{"num_hidden_layers": 18, "num_key_value_heads": 1, "intermediate_size": 704, "rope_fraction": 1.0}
Each number is 128 + 24 x the weight over its row's rms, rounded and kept within 0 to 255. Layers, rows and columns count from 0. Numbers have three digits each. The size before them is the row's rms in percent of the matrix's.

# layer 7 MLP up, 704x256, rms 0.23, rows 456-489, columns 0-63
101:139113156120157131158109079122136117145120134139096103137104118127110113073132130178153147198113156103123074112130124138147116142150127115109121148118121152099123103155123147103131131123123124
100:151130082136092159099120105124100126098108121154093138140132136088137155101150098094134144093149117134114160138115173124127161135087113135140147132155160091107144166148128135127130130130158151
098:119082105144158154129150106141109108125117148140120156096138175111139105151140126136135122097159119129165123130115107117131147102105087130180112107130093131126112136126138132135136106111092113
101:153152088159148124140136111141108127140104134122135135138104075103126087119153142102121143090185124109155141124147085142126099126176136188119108104125086129128145116128143103159126131117109130
100:120134142095155125129129116106112116120116097138131170133176152132137078097091126138108123102119095125105134162144112130089119125136160168101123129130103115116151110152098088174117148095159157
101:152156166094119127141116139099167155162107099138167113157090098087146104105124117103133145130141125136121095156135123105149091127120095133126136120131145114126129091116120128142163132107109127
095:118131141182138104151130075137118139144125132141097131080139113114113130091101130099137126129098150123124155140136103131113171118096109138162125129101135081070126121137149140125143149168114122
098:146120152104086162167117124151085090095110105118151162128113142153077136103094144135117124119129136119123114100137053123163115145115126113079131147112084155133104163103137140108170141096123182
101:142112148147135126126152177129096089129139128121149173098168132153120144145165118112116183133134121115146112125131165121142135160109172137105095099134183133125144108121174138142128131111123118
096:150112119127158158108136129116124111122102122132132114131150185119134122148135117126123102113171128127093133093125129114144119127127132110092141130159117144120113130160090142145123159097125118
101:092127152121134137147091077111107131179139159094084091115087149134093108125106099125105125137123164130126151161123136192108131128104172123156108126141117132155127124091125143118140159095096132
103:126133066133101167169136124178147159128152099099085099194107084080134111142098144169113118117126154117126113111112136125119114127135121164123140047143121164114157156154145135116124089105127084
103:171130067109122097185115135140113174126106095144151192175109138169118122161118144135161119152102124124120092151149115130145112128126141136113129159130150068120117108141108137104118151116167089
088:139150125116135116101114139082123096114108081087151109118110072112104135109142144102085121155142095120096134120153138111112107126112115120090098142111135161128128097148145100121102099174147109
099:123098125166138158128151132057113113121094144107117108117115131114142102067129140120134163159104142095158162132141146121142098158149121126081100147106183128120132116122100155078107153136118099
099:175139092137116124137114132129139158107167136113121183155130099090140176120131120107102171083150077159137117121105118166164125077138123154151148094174144113129102166123125128113132108176166098
101:121112137118097155134125119145097130108143141128118100160166131135136126104095144081146120114153144097091121146105116102126150120129115135176077150168146094122129131177129138164146131111121143
104:114109140138127084133114141156127114140102133186138127107111104115121149094151079120104157166095149132107139144106139111164131130131163190128150125104133116108149150143116094137166139159148129
098:116125081187145142136149064130155104151158113104161154167120124127102093104165116170131151118143121114171107188080115114120175120122100109137126146130149127138139170137094160120115138139131165
098:118153123127124164166122150152120113142109115121146162126128145116096128155130137104155120108092139117107135178152126146145116127215128101113148155113146135120112179136095105120155122151074135
099:119130110082097152065081130148124125114116080119123091150139161137089160149132134095135095131170117099163115144110109095110162144141109118155159164124074116146114131130187154121124131170164112
092:145088119163134138145122166140122084121101135135201184080085161107096089127160097098135125133100145143121106150119138127186146099133072127142086122147104137112123132139133160126090128125147131
097:133143096126108143090132125152122110134137140139158148108104103135147137136134102144143093141134139121175095153151192121178159110141152105101111122128149086124150138167088108161144106135147128
102:109105115120137099142140118106113143132158134141163135161112143105174106160118143134133101121097108135140121137167146106131122141143110137111165130182110161128157145151131122140135132159120126
095:148132110091131109133155150091122198153151130106090151108077096140175085173180104119120107122159144123125172128146154148157146133148126121137108126124096121105137140138110118137102130158123118
092:139127131177081117139130135159153165094112144133098129134129123156159132143184117141108110123129128126086135115143139109125107134119114149140114136126151137120120147108170086145087112131124122
099:127121089134106127179081179119129107148130123125179112126129104160133111139112089162150141158101122105109113130146113126075124124114162151154092165129157115173112143155107127137127137117125115
106:130132123144091117099148148125128104118108138146125103177111130178133104155163119112164147150143149119127144144104076147166120116113118119138096144133121077115091114134135136151118134104153132
101:130166123135127135086125132109132155114110115158146132154110117104145143161165144086121121093142123142105149118115137166159150100121049128130102142140158157157092138091134126102111111147148138
101:128144172135091131167161098144155180135105126123146138143102147107150165132112134135125158125097162107143153127125146129136113151162097143167115103110166160148137131159126155156152102150173149
102:154135111154167150135154086135100099126119150125118119118095144149120125127128148135067127163120139165160127111112146170105094110138050131149116118112144131115123123085070153140079143147132110
109:087108130134135099162136161110121149156112119100146075113121141129127134097126150151147149110113160156122127125142127161114136157127064127175121112113121121167106166110088123123140136117089152
100:128156147115115130128091122204132162108093141111105156114150154104099153126102145104162122148132084103125106148115141098171116161131138088105080131101111148121106161180146135101128112119144126
101:169158111110092115113121142095120114126106154133094122150116148107131104124133129089086180141110148105130159168172130135092162132109113126115136120109071147120164114142164128110096101104114130
# layer 7 MLP down (transposed), 704x256, rms 0.155, rows 456-488, columns 0-63
104:147134119125124111036166121156098135104129129144141124128144132130164148092100154062131107137161102126122129129125096148075093133126151177113154094122129143147168114111103112146113127097118146
101:151161125149096143106076128167121151116129098094124160187100129176168099136176156111133123149136112115150116104103142145112153140105110122102135137170179126100147092144081143083112122136113122
101:130101113080153184124074100130152102121140142100159119125133120104111110145120153152178162113132097071120112101097105082143159099101104144165073127146166120129138113116103112174076127121142167
099:125128132088107137163146128123170145118072104159137126128120158140115132103096144126097105131157146121155101127140120122164097157127088109130129114170162110107119141127118109140107132127120107
100:132115114116105102183120108174140170125114112151099145124127116131141129160107118125113110105143073136137159120137105129138143117173113107089156174161136140148132148130136133117154120140140108
097:155104098133106135143120095118128167086163108137108123104137124125143101106128136133112115121143088093135106113179139140097090139144133117135156138127115125116172170165104122178134149148172147
097:130139103129141134089146137134105137140131183095137125121155097121116106104139169141118116133133111130142128185148101135120115118114144126122129143133136137131156132141098183112145140121140119
101:101136164177121088092133120128123108123121120095124099163162136109120106153109121121152130123071131153126133117146103082082131112124107110145128130094102107128119164174118130138142166124119099
101:150130106093116171122153095113125119152114143128140117102137125132085086104127136131116127149128083090131143124128159136172152108114119094157149117150178102123138147093142127108144115061120154
097:111116140137138098100091126097107144134140152159126122171169135137160142100110126137116157086160130105106147101111127148159172145122125100117127134143138141096115115125124103143150115168147138
101:141131131133138145114110112127183158134121132146135118097116076157144117106107151137166132111149106144124155127150188136110126119117105069145117147099100171113160165151130160110161118118141107
097:121151111169142119138081165108166161168063108143096157120120117150118149154094084136163119146128136139064145113114159110128145122133107165150140173088142111092091134130079103115140107078134100
098:120107135100126117071148141148115133113127149120157141150138110129124096137131153131144120158140108107144115164125121142122116137139157138116167134140097101147086100155135106120109120110121108
090:144129110115112118105141139086117133149121163136162153143099124129163089126159132111143163130132125146096131119152094153144153111115129119097121130138103154103138169124157150125157090158170113
097:134158089133093155094134170172122149144093125163087156161109100109120146117101090130147097137127140141115141120175128169099093116189119129129152126129108144088127096144131137174147109139113108
097:136145176133118137108146136127121176133100115157074154146127139136108151138150151141119119143084116123126090123167126182140139118132104124100157086139137095105147150132135155082123114122151109
104:108169133121102114128116113084184120128099112135146134122174149140123135130130106135136151135145147105109131124158111131101140174106114111097131042126135158143184141138141107164131079117075113
104:162146132153144102200158120137151133106138147145162085145186101110140098134099136109123135083131145145100117162154151092129092129142138139203111126135171190107143110104121097077116173085113122
099:155146111142097156081104072127109104131120165113108134131127107105080131119093076093106127146159142146123156108124151154121121126133111113106128139125131156199126154110129120101133100118103152
100:123137156091149123151116120108092139134109145110118144148130166096144152118142172082152134178115096094128137164163097143134157098130127113100134130088121122094111119157129112095085097105115122
099:112160139127115102150121122076110124135144149127137113121126104134151068092121130146107109175115165146120086127100137120155128111128087130084116104131116104139153129098147101135128127138123101
085:121136133179104109116139128122117122137146126134146146158121150133152094166154154115136147121151092164120104152100119141114148147135137093145126136117121149117113087129168119116098119151129142
099:148106135140103126027123072119067125080140126079176134137144094128142144182142108110112150183158122128080134139160125119153096148108086132117115090115137137102108184154131135105160132162151124
102:125104090167155128047154125142134144124158112130132156127144099114096134140142150127116102130089156122139127166148124127114117169116121098158137139130125134129085136109127140124157104158110102
096:122127112150109118153115136131130142137115096166111120114143164112159124115144137150113134128154118097124123094119125112101121139157139126096134103091122131135128131113081110123119143129144134
094:110108159182187163181148144128146181116130109169137132094167168118129078121170121138142108136097129152130125136117171136105128185120143152165101136165120134104133099151157096127126113126140154
098:104093139099105130144117190096074089075106125110134078116145125153108166118107141093100152131117148070109130104118122147109116124132152150129117129118126140113085140118124125120108128137105153
102:097164145114120155119136149094127108115126108136152135134167136143117136113126106101152103148109147125134116089113145132144140108129139097119156136131173115165148105135109129104153089153155115
104:169144149134158121150148124169171129136150121158128141094122123122129105118155097111137120150121141185093101139131102172113165144109120138153063115130147114103130113102160147123085116093154125
100:108115124113094137075128169088136151111156139085136133163070134101119143127125130109108071131145145081151160124104091093128164147117152128129128093139120131113101138097111119131110154149129134
103:138126158100127136141129142119104134097097119147164100131128109152079098142105146134147106125099146132192135096108126098169137141153141134127110099138154152155117131133132156125099097169129147
106:162126139127106131082093133163119130127156148136108115148163117129114142117090167149112153107131164153163111135114145142153138118149097093135132116179136117105122115150116137116120146114123098
100:145164120131075126127069104137157125112132077116129117127132143096114179110096108148154124123176113127091105147171146150158148093116105153138115055139128151134119141131114142122118168155139112
# layer 7 MLP gate, 704x256, rms 0.232, rows 457-489, columns 0-63
099:076151087126101131179138121135139092159138143147129125087167149158131119093144111089174086128142091121130160123153111160145116105105103100158144143161095122116126135144080119167114112136186141
096:116098145116177159125142140125129160116145112167187128162139114161146123127131131152139133132147113081150149090099144134161117146080082088144153138136136188146151129123153117117117090125167109
100:116090115121100109126160126095120109123124131106141116128138135142117137121109063139135097146125074155122138194151137131134111125143091117149087119138114098121130124086145152119133136131144149
097:152117083123131149105126129143128066164130116100144141089131145082129151107112144121130089078122111088173143189135175112120130122080178128122087137121120147133088110176123126127137144138142141
099:107147132129115142136119175135082138142140105114143119140103165123169139151129144166099091172110123124147129137117140056092080172105164149161150110143120118152126146102127172123135103138154115
099:136144101096127132133149126147137145145158159111119123132090157157121124101125125133132144127122111138133133135074091122133155155123141101098153142156127115150128107125138183122107091132085101
102:105129125137110129147163151124096141151084116101110146084134163092092070092083125127135104117098176120102181154157111148138111111153157163111129171145158157129103156132135139117135162118116141
099:093145160118155099134197157096122086140167170111102178091111139128137105085164126155108171139159097106090145134143099121106179143175132154102154104091101125172131133102157137135135103107156180
099:110118146094123149088110119109121113150117065132127130140132131161135117114095109089105141130110115105174162165148141073137150074149131115126109097129124145138097163131125140167149120149126119
100:090152102101123126152130115127132136108144117151128140094154134110132113071158140123081153124139103148132126110139116150076140170144160129157130077089124146124108167108147121143142120142158121
103:166120142139123136133089111121149150148127156168126117115140143101145123086098108094133136169091153106149142122145124129163102099159166129128128140125171128160107150121152130131108201090105120
099:137126116159164149117150133069136080148162163140133130079115134127185102108112132092134155138115108106065170156127150138171161088141123136107119121142068140125141176138139142128136158140122176
087:151099130153150111159066157153116126139088108126123106159122127127147120137123124120114114108133084137084112136139162127115093132128120150104124119160123116142138137127124087094097104172169143
105:108127147152124112097108109086129115123130122112151115156115110134176148091168118151141160095150142135162120152109166119139105159120108135097139161094129122086109134122141156117124147133102113
099:136166129125111120184133107111081130174111108143110108130161128160099102103124119165108110131146112078187135134110116185113134149118109138108148134158122127096058153160119115120135142133123125
101:157064131142164096121104105089179106132149159127172082143096169155103150084094150134127140172131132105126091109097131155152151112115104171184133102123168145142104108124100083135117117125130137
102:151109139134165119143124149169108131153132124147136102173146137088153136132136105117148107148100141151122098175164149152190153085137158111116123127161169098107140110112106140144164111130132139
103:102112147095132170163129096148111144126133112132152095120110111153124137138119117169094089120128097146128152122135142122162179173125126088122115110108144175159138138149083148149118133120146157
093:114133132164164112116132096088105140090134112131123121110153129133132124109101125150137142209144118161125083120112165132156131117094134133129077154143112122135155096119155125096133110131153108
103:130138110124135144164171120115090118094154087139151098148103136086087182096114106166136145156127105154151088124131129136116117129101135149056082165120094130131108102146116097100113075108138114
094:145108131125118111093117115138074080163125154138140149106111108138091150122126126118163085132112129144128110169169157095138140130141148123115104120156125118137105134101116108133083129150159152
102:076143140106146116111184157142089114129123159102165139108150158148112108112062159163123118143171133109130149211148105124098154092155159115120095107113117119137184155129117135140104112096144135
099:122155109144142133114162139153126131105118141159164118149085158107158195125152113113189145155131125146119096147160130130115128113133127114131133139087149089161114173113111134128176143136171117
097:088144144110094133089120083121147129097112155102126138125136099111086161116119173114114108168096124123172131128117093079112098136103127118120110115115157152119132105143104158080097097129139118
095:146100125119136088087139092124096115114148146109155098125157138086111126062137194142141134101091123117123135129121136111128128114145141111139123096119106153154158148124090125096124125079155167
101:113093133121114142102133131130087164144084122226130131114102168111121108117117119088063144110128107112085134099181111117130169127120139137143151124100171140128089110112194141152075123126103121
108:129113132116143138155146133151112105130164128095158162148151121134158125141128123120142118106118124136104122122163135123116113140163128156105143123124113139126115143137183117101240126113122123
100:120119123168073085125119190118121109097123101086163142138086152117114151121123135081154135092111086119145137172151172137169162128116115113124150165119142146121147142158144158080174117164105136
101:096098101162187117160138099100138149105116173126174166128129171138068133184126119105145110159154107155147100103123142131134104121117142088106123148160126085100116125097143132116140126146092136
104:120099163164128102146097141103149145117143138150101130077145094136069127111095113144142125108114117139078144142098129118144126123175128124099103104125128105143103098138187139148123090105144182
106:110123105116131166128105106094161126107167105163130137113131159150124180110160140186111095085173129116140106109123139109143111114137133128141148110156136128108156143121116102123141075127149117
096:168112111128111122118184127090155129135135145126157105131118119158148123143132096107165142160149150120163130123067117144097122104146116142152136118162140136132131113111158090112124138120169179
102:135146108113124116143144099142114155112119126125140110096105148139144135124073132097140114086130171068092105120111151175077133100125096097135114138139144129151132097108158132166140119134084077